Weights of a small GPT-style language model, trained from scratch on English Wikipedia: 438M tokens, 6678 steps.
Each number is 128 + 24 x the weight over its row's rms, rounded and kept within 0 to 255. Layers, rows and columns count from 0. Numbers have three digits each. The size before them is the row's rms in percent of the matrix's.

# gate: layer 10 MLP gate, 896x448, rms 0.124, rows 343-377, columns 392-447
# up: layer 10 MLP up, 896x448, rms 0.126, rows 343-377, columns 392-447
# down: layer 10 MLP down (transposed), 896x448, rms 0.123, rows 343-377, columns 392-447
gate343 098:128116170111101159136162114139107091154156098158115110132115114111136087145095127168136123136084153147117106137132097137162131146129166129127093147130142121150124118127
up343 094:120153146108147178136119126132115124167152121135144143093162130160133120095098164162161117091111124104116151123156142124133117141127133169135129132163122129130119167111
down343 097:128177106101146121133114150130132124134129148105129130153156113142157145125125128192150164111151095099150168144132162148123167156117141148157112067139126156135118164104
gate344 106:086156106118141147084144125149136103149147101136108120126132144116143120083146112090130181089107160119114126127115090125148109141115087152106098122123130108168127074069
up344 105:135179150132157096136112122110170161133105102095139149134126108122166109102105094116085120165094117095123088138147112133143149157129144149097136138150131091151107107123
down344 104:117137159101119177136115092113148148116131084151153134155168135095147105162130122068111110121154161137149132148141097137125134140095113122144071124130120076131134083099
gate345 099:136117147095177120105085182103136163125108106168111140121129103108110116116128167106167134140094127146128125162160132151153148135151102115074147151100136192105125099115
up345 103:156155135128124128127098068142120077121126126116161111150157101109120126136154106137063085124144073131141133103171148122122096126117149123151110130109119122170120183157
down345 113:138154121086130098144081112100120119133139151129174100138152155146150150113105134149139115117129111115117093094148118147106156139142153132169138117120197171162162118137
gate346 095:162116144098106117113078163157141164122144113146127140165120118142119100164137136126150125130110110157092090130107105115109156118132146107176151101103177105177109086099
up346 096:128164124166127159113159138115110106128140120130149108102128139107108148171103133086138128103155144122148137123162121177169122127125122115087101138159146135119106148113
down346 100:130119077102120143125104161130134114150156136129122135121122127090178109139109122103123115179158135110093136111029142111130113076103139120091156120099107140115118117149
gate347 099:138156122114107151157120102096114080156139132109108134160147145138162150123121096099150157109125143112149158154070093132097103110140130119153104133140127103160113101113
up347 100:162155138119172147088110129110105161099098116135177129087116118117096077138127097129130092148147124123114168157172167120124098171119100107091125135139090127083073135149
down347 108:128110105126100148119110136115147149136128102133119176143095073134079088147158081116107126133155100126109169079151157135114121139131129154106140102162115113085112114131
gate348 099:130151134126145137125101121122116091117130142128155112127152103122152082151097177082080144152098115093174125153119141107146126130199112117173147150124137156153104107110
up348 101:074098126157113086077106071120129137135151065088126187138113111145144158105108110154104093136139107109091139108097120138131142157162151142132083092138147153134140133124
down348 097:094140112146096112136115082146117114123145161109154130145145104109155139126179103157117113164129140110126126108132159076136112147161147143132163130125096131112164120121
gate349 099:129139125122141120091125101112119110155136152156141133135160101109181131121119117151142133174111092130116094115143145108095106120170117102151147166101121136118147101117
up349 104:115101098128146140121120101095109131091111150122145139162124127160162124114133133114162112155083106136121116114109166118114088114125123106157122127106129174145146142127
down349 107:123074116162119083141124144124121121128128114143162105075157106142088100152128133130169111160153165149132103142122134182130163106140178144184128155146146120132122121080
gate350 093:144122139143104109175124151104104142097099137100139123131155119124118081140118155177125121119116118105146078124167113155103091115154115110122150088095141156167145162165
up350 097:162136124127128127159120126128134126097101054159135118135122140145164136119130126105114050094113134126197126117174136157081103138133130156136087116121114136158135146116
down350 102:125145157134189142102159127127150158134094130115133103097159131090117173142172170141139118126133114126101074093110099111139146121113153091138133113119111107122110128107
gate351 102:132076153149118139099111098114095119124136101098104104133144119121132141100154170143148126149094172101179128115167081176108119145114137158144116157128135102109125095101
up351 106:115129077145132121201143134128107109160141141135117169085116119144131147124056118135135098119128102077123140143154129120133128170122124147138163098148106171114117128104
down351 103:119109147147120129120143159135131096179134152190112132109092090078094176115092089117123143118121122152108168160134129137189118167131110119136095130141120125099135089168
gate352 099:156135137128134097174144128118094166141084113171114121127130143123125153148121102162127099093107130103114099158143119091136136138138133123126093089117086094175127117138
up352 096:142141155142114120151140132117135142127115103124140121168114099177116153101105116147117083162132122105186158140126083124137122107168150135146101146114057147128175159159
down352 093:152144149120139114169103098122142155134101125159181111081094114134124108105126148170139100118110152134143098121129162122150138155171098087136106103098130154115128105113
gate353 100:146175126149165054147159114169111130121158129173111112115099132099140151130159092125159143122140153150135111090145137118134134128133118160148179141119125119118104110089
up353 098:183150135158142169115105130136124190148142155119115090136168136104156175148072142137100075115139099145173168187177119083103108132105124159146119095145104134123138106154
down353 096:159153079132123111126144125147155126127143154147118096152178140118143132095130100123148118158094123163140158162140131100135081150100118141122108171120108130151163114129
gate354 098:109092137159114109111098123101150133159145115075119129134126134127127125121118175129142146151087109185080116110147130132163120143141098131159124121144106151147145097135
up354 095:158106089157078095148114102093153125112146088107072142164148111135153112147102161156113140166089075160074102096138143154130150121097128139156112130118102105147172145155
down354 100:158079133109138091192124113085134101118097165140089079095121066114129140133115120099111163146144196150164110109140116165136120131132099140140106118139115130117114139085
gate355 106:149127141137112131126116134129119154119177143100157154110114115152154149142143113090148124134124126089135150128126104149113138171140111163174160145154129127121146128120
up355 105:133156116087108131114168119096120133105110133176136109134144117091152140123135140195098107134090150133092099117165130123148071157154141100088120127079133098132114174115
down355 102:136182176128117139114111155124107081123106119155153093100127097143073105139169163136141143156130095130122090149124101103132089141129138151149107144117135140118108150097
gate356 091:126150139111156128115139090135175126078124153102075120077092139136169094140117141153163154142186146111110108108139129097166111149151111129149135132143169118133138139181
up356 095:125101135100168105113142146093149150076138102107164121144140097108114143127117111101101159131154153114167120133133112122156101104101134155128134112086088099115121161127
down356 093:174189115119142137092142109149172111164106106138167112147089141153107115165116147125103129111099137170156122123109104131115133168134147124155116170164127139124127130114
gate357 105:130114126129133119143109156134182155121153120145165128149111114136140142112134148135121117154109124139131099113169135105130117141149182115124142113086101099121125097088
up357 104:138081114116164110075117143130096152115150137135167137113130119129151071123143122148138112127103073105092142155132129119136132142166127134175113112164116146149108102097
down357 100:123116150141151143098115153123124148117098161132121142167137141164172086110150076100133124138120143118134184152112172140143103103136110122134137106102109116112129126106
gate358 098:154091127114089097126106123128125147105116131088143102120119077115146129118114161176119138135129140112124113117137184119116146128132137159121128146128105135119100131137
up358 099:122127142123100100110123115126115117075137146113164157135123084122142096138126174172103115153171119127109097149157126104095078132132148118137102122156096118118124167142
down358 099:137121141099144102140157140151124122074080163121148121184169122092139127143114160118087157131152129098140140111146155142126121124149134181108134154139150108118114109106
gate359 095:106111127079199149141121111074127082152077103093124098106119129163112116133147144127125134128118115085115141116127140119145126149131145154136120134112118116170140141131
up359 094:123117138091148140115130118120123102130072068119108110080131151165159103155181154118151106112118127116136134135147123139140117105120148147118117116118115113130103146145
down359 099:166116108145100127144118114186111172121155187148124154177114143138121123134089111101110120129152114142107148117135124151118146124116123115122116156088141122140125122129
gate360 105:138109128115127153168129135138101137137090147125121134121141116102144117156135145140112092156130126112150130155137177083129142167133129128148104154132115132099117112092
up360 098:089113120182112106121159132101123149161162083148157152089119118111120149128093130112170151101118144101092133152115134157167140119139188119122131138119095134146148143159
down360 101:106132100165153126126131152139141120099166128126115093101122137102119170112092142172138077109177170118115143161183103146158143132146095109070130124097124114130176156114
gate361 101:117131123111080096105166140108190133145146132160130119110108092120127132122146103122157158159118136113125123106137130105139143127160146140107148132142137091137143085121
up361 100:100138172142106107125118098130188088105165139122092149113110131111126138134131130138135110125122149115168147131142133142161110140141143086103114166142113110117117139091
down361 101:130164142090126080116170120150169134155119099152121096151105109140117118138156142149157159119134162110150121170128137135136124139106179102124141096160081141143124103072
gate362 098:099131119109140133094122138127122169172106147118167161178131063134128102130130111140140152135116071109153148104125143126133135129107105124066149139128101130130144143159
up362 097:129145070142127094117121150120102149124081111151165142147146147143167107136125109123149186126113164120108120123114150101102135116102122162129127167113145107148113162127
down362 097:133124104099131093133131112153142121090126113151114111100144130096103156183124116117110138140139143155119176119151090057108169096091109112124134130130145138163129130139
gate363 097:163134093136101156140103118104123137142150113069147153157099084112147101146094125124131111143132107125133117090169117133132134135143154076145127103161126140156148106116
up363 096:128149129118137169108176136135187103136157081127118129124171157126138118118101189111105168119128101136134129151142164156129165128121126133145158103140111135166136078118
down363 098:112124117110116144162148138123126117126144115151076129126147120103155129125107159117137135104070157153130159154143122117124142094138154126122095156128079136071065180146
gate364 102:166105148094140118171114121138147124147133174117117137126134090145112165086092125123148127144083146134127143124143083086097111089161109077149106140144114180135129132170
up364 101:128122165128127127075114123154145122089098093161126102123131125123083123093162176121137119119133118110123080138167139077083090109104134148093132124118122111108123107125
down364 102:096112120128125177122123115141129123112135196122126133173051101124107105096096131093123147126098110152124142090140089079141152105169099139152100158142160131152126109170
gate365 110:150123117124099128150099118147129132126109129133119125116104149127112124162148117188108102124118133163139157141103129119074150132132114139159144117126093127137184126101
up365 117:135130136124109139134152134133119114111136136146137118117116128145137082093135135159128146124134117148096163125140114111128107167096110101114122154126144117116184111137
down365 110:114137141104122102126107125168177130104107139123145132148103122070170118083122132167143133106120103100157114107129132123144112128127128088099174162159075126113140151086
gate366 103:153123110137148108175119166119118088135117168182104142172092102103131129100123149127147121166142118147110130094121123111128122162126134133141117116114174118124111145132
up366 100:162130109135095117135106150119124116110162133157175126140109169113142087120186143069098169134101103152129094136141124148131095142115121152132119120125130121099120099093
down366 104:113151122114100112125117165129115137135129125148173154140104139145102146116150160159102153104095129117129083129166115190071128155100094121123146084135090106120159150103
gate367 104:124117126111104103108128137123103122123125158135125140138099114104135096140128120141150139117163120113120117112149086088129124114097124148133147151101115117073116092133
up367 100:090112133157158096150155145133173122119151131103142138106101140155179136129116147113156163155128112156153123067115087129120086113100126146125115159156109148084115152079
down367 097:159143098119171174155172117139144098150155128161166139122130149119103153143112153108137119181129132137143110138174116146083153151102113158133134132118088153139113105137
gate368 102:135108134162138115147103144114122140122120121129146129141175126136120158143134123150083132108132117123154086119127148160113122153141118133122087085120141117137140117066
up368 101:141115179144114130163136140150116126102136164144139120099101160124126155161091127143137177096120142129129151099172139142099127141083088181139150119157111129114172140143
down368 100:102133117146141133152119130191133154138137149137123134103116101142135135116090159151077142137142142121123128095152102150128103142087106144141107133149119137088098138108
gate369 093:143158110148099108152116123110157141145148130145140154116116136087179093110137141095144085156107101135101142123165185098140124126108106130136118147146147145116167142113
up369 095:155092138120142111165172140099126143119083129179135160082143160110130148108146107121123128105124132127161119150114104128099075131172092148133148112127089148171157144112
down369 095:113115123140069116112168103110143138169096144166118119113154121159155110125151122155150155142115096110154134092138146122138149111095120091170130180173110105164107106114
gate370 102:169115128183106100106136154125162109125149154125130141145100110158163136110105120154137105141128101134112155127132064137135131167129120131114161113139113125118139117120
up370 098:144111145142155146106123160129129105141142146136114134148110146154144086104185165098143148119085125141108094136123085126131134134079125111136157103168114162155137110124
down370 102:110048146110138172113093109117112115109139145155148132120133154134139120115143134145138090139095131114111131114089094145129162098141131108123103158124143146098111139107
gate371 097:113186127104117082154137107129137103135154139149132140159139119133168131129147101146141108082130171126139147118107097095087102122116103149088108132140094122118124094140
up371 100:141096131114159115072106137173134173136129127107133127139116154097143174113184131132150168134138106098175138126171136118070105121182110113173149149105099139121146138083
down371 091:110077144144118112121131108136109128105156168133123129149140144115151094110088157132089135148120153173132124128135104154117173163159107143120130148124133080112133108112
gate372 097:164194142106129148124147116109140110108111135130168120118104114131101130183136110104114078149128135092156164115155138212115130108143083142130109156148134121126140139142
up372 094:146132143124100160136111141146129143140217113162049138093121158132134159064139114134135136115136115161158136145115124059144113098141158109109125165111142155118142138118
down372 099:179075156132138131113119126100134113163132114099125103109133132127157090114143152150144145141120111179118130164184122113140173121115094129132116135118116153090144133114
gate373 114:120103131160112133112117126146170113118155143147158112153162153110108146135160093146183128112152143162136133103150155129078060140061172132129147093098151146101110115138
up373 108:105164117095168137124144150090124117102129108136107134136132146140194090160094135123080143111128122132114132163123108139154159146124125114184114138121152101130157097093
down373 111:156153130110158120136110127110132061136138113116110114065146154135118158125102135177093112142141096139124138161166133163104151103122124129094093146099140157076191173132
gate374 105:167137120165125121127127155112123121148130103153109120135138117119159156106180113137120131117142112092081126129105141097147125143139127112087159134136147144152165131132
up374 101:106113148139103125101099126173078112102177102135130162109104113114133157103111140162143121136139094092087168153138110119170133135102120157122134108129160126156109127147
down374 104:179168131151112118126123136125105150151114105137124156119170154109176145151128111142116063154151149109116088148114114119181132145156142118109165099133111132152137140145
gate375 100:111113162093115144140095149122126107145121115099156111160133119117127107126125173108146133129113100127141120101121108107132135129135121080167167126101131107159109133132
up375 107:117129129158155143134138125137121169141115165122152159118170109124141119165099105163162170071158135130121166160158133154059100124119116110124134147152160157108167113130
down375 103:136124130144122161168119122160109166148113089132093123119129144106127083154104126119112124080131178156153163121129089099124133112120119097096142147131138108118124133137
gate376 098:127126118171113137122096144157172124103143155113136121133091160124104143156106146130141099145104129152129149139173111118113136142128152101115111104148155161121149133129
up376 101:128150132144109143132137117115111117114131138167129134148171101153108115099120137142145169123149142147129110118107117112144103097102081136121204154125116130170110129112
down376 102:132101158122149115089137125145147112138130123103115121131108131130105116109122081105120122144119118144135129096107147152127111128129124128064125116151167154154050152142
gate377 108:169133119128136118146124132160123094116156129094167156146129138095115118123146114183119148118073111080152109161143113124139117085207117159113119104129131103094174124109
up377 103:152098133106156166132147127135121158118126105128165161102114149124105098088132137141118138138162115134135113164102131116091105136147148091102150146181152097160102109139
down377 103:149121148086105092119078171146153110153185146168107137094097102133110141141134122103150097158141129102129100132144131187104131143119132083094137132112072100106125085149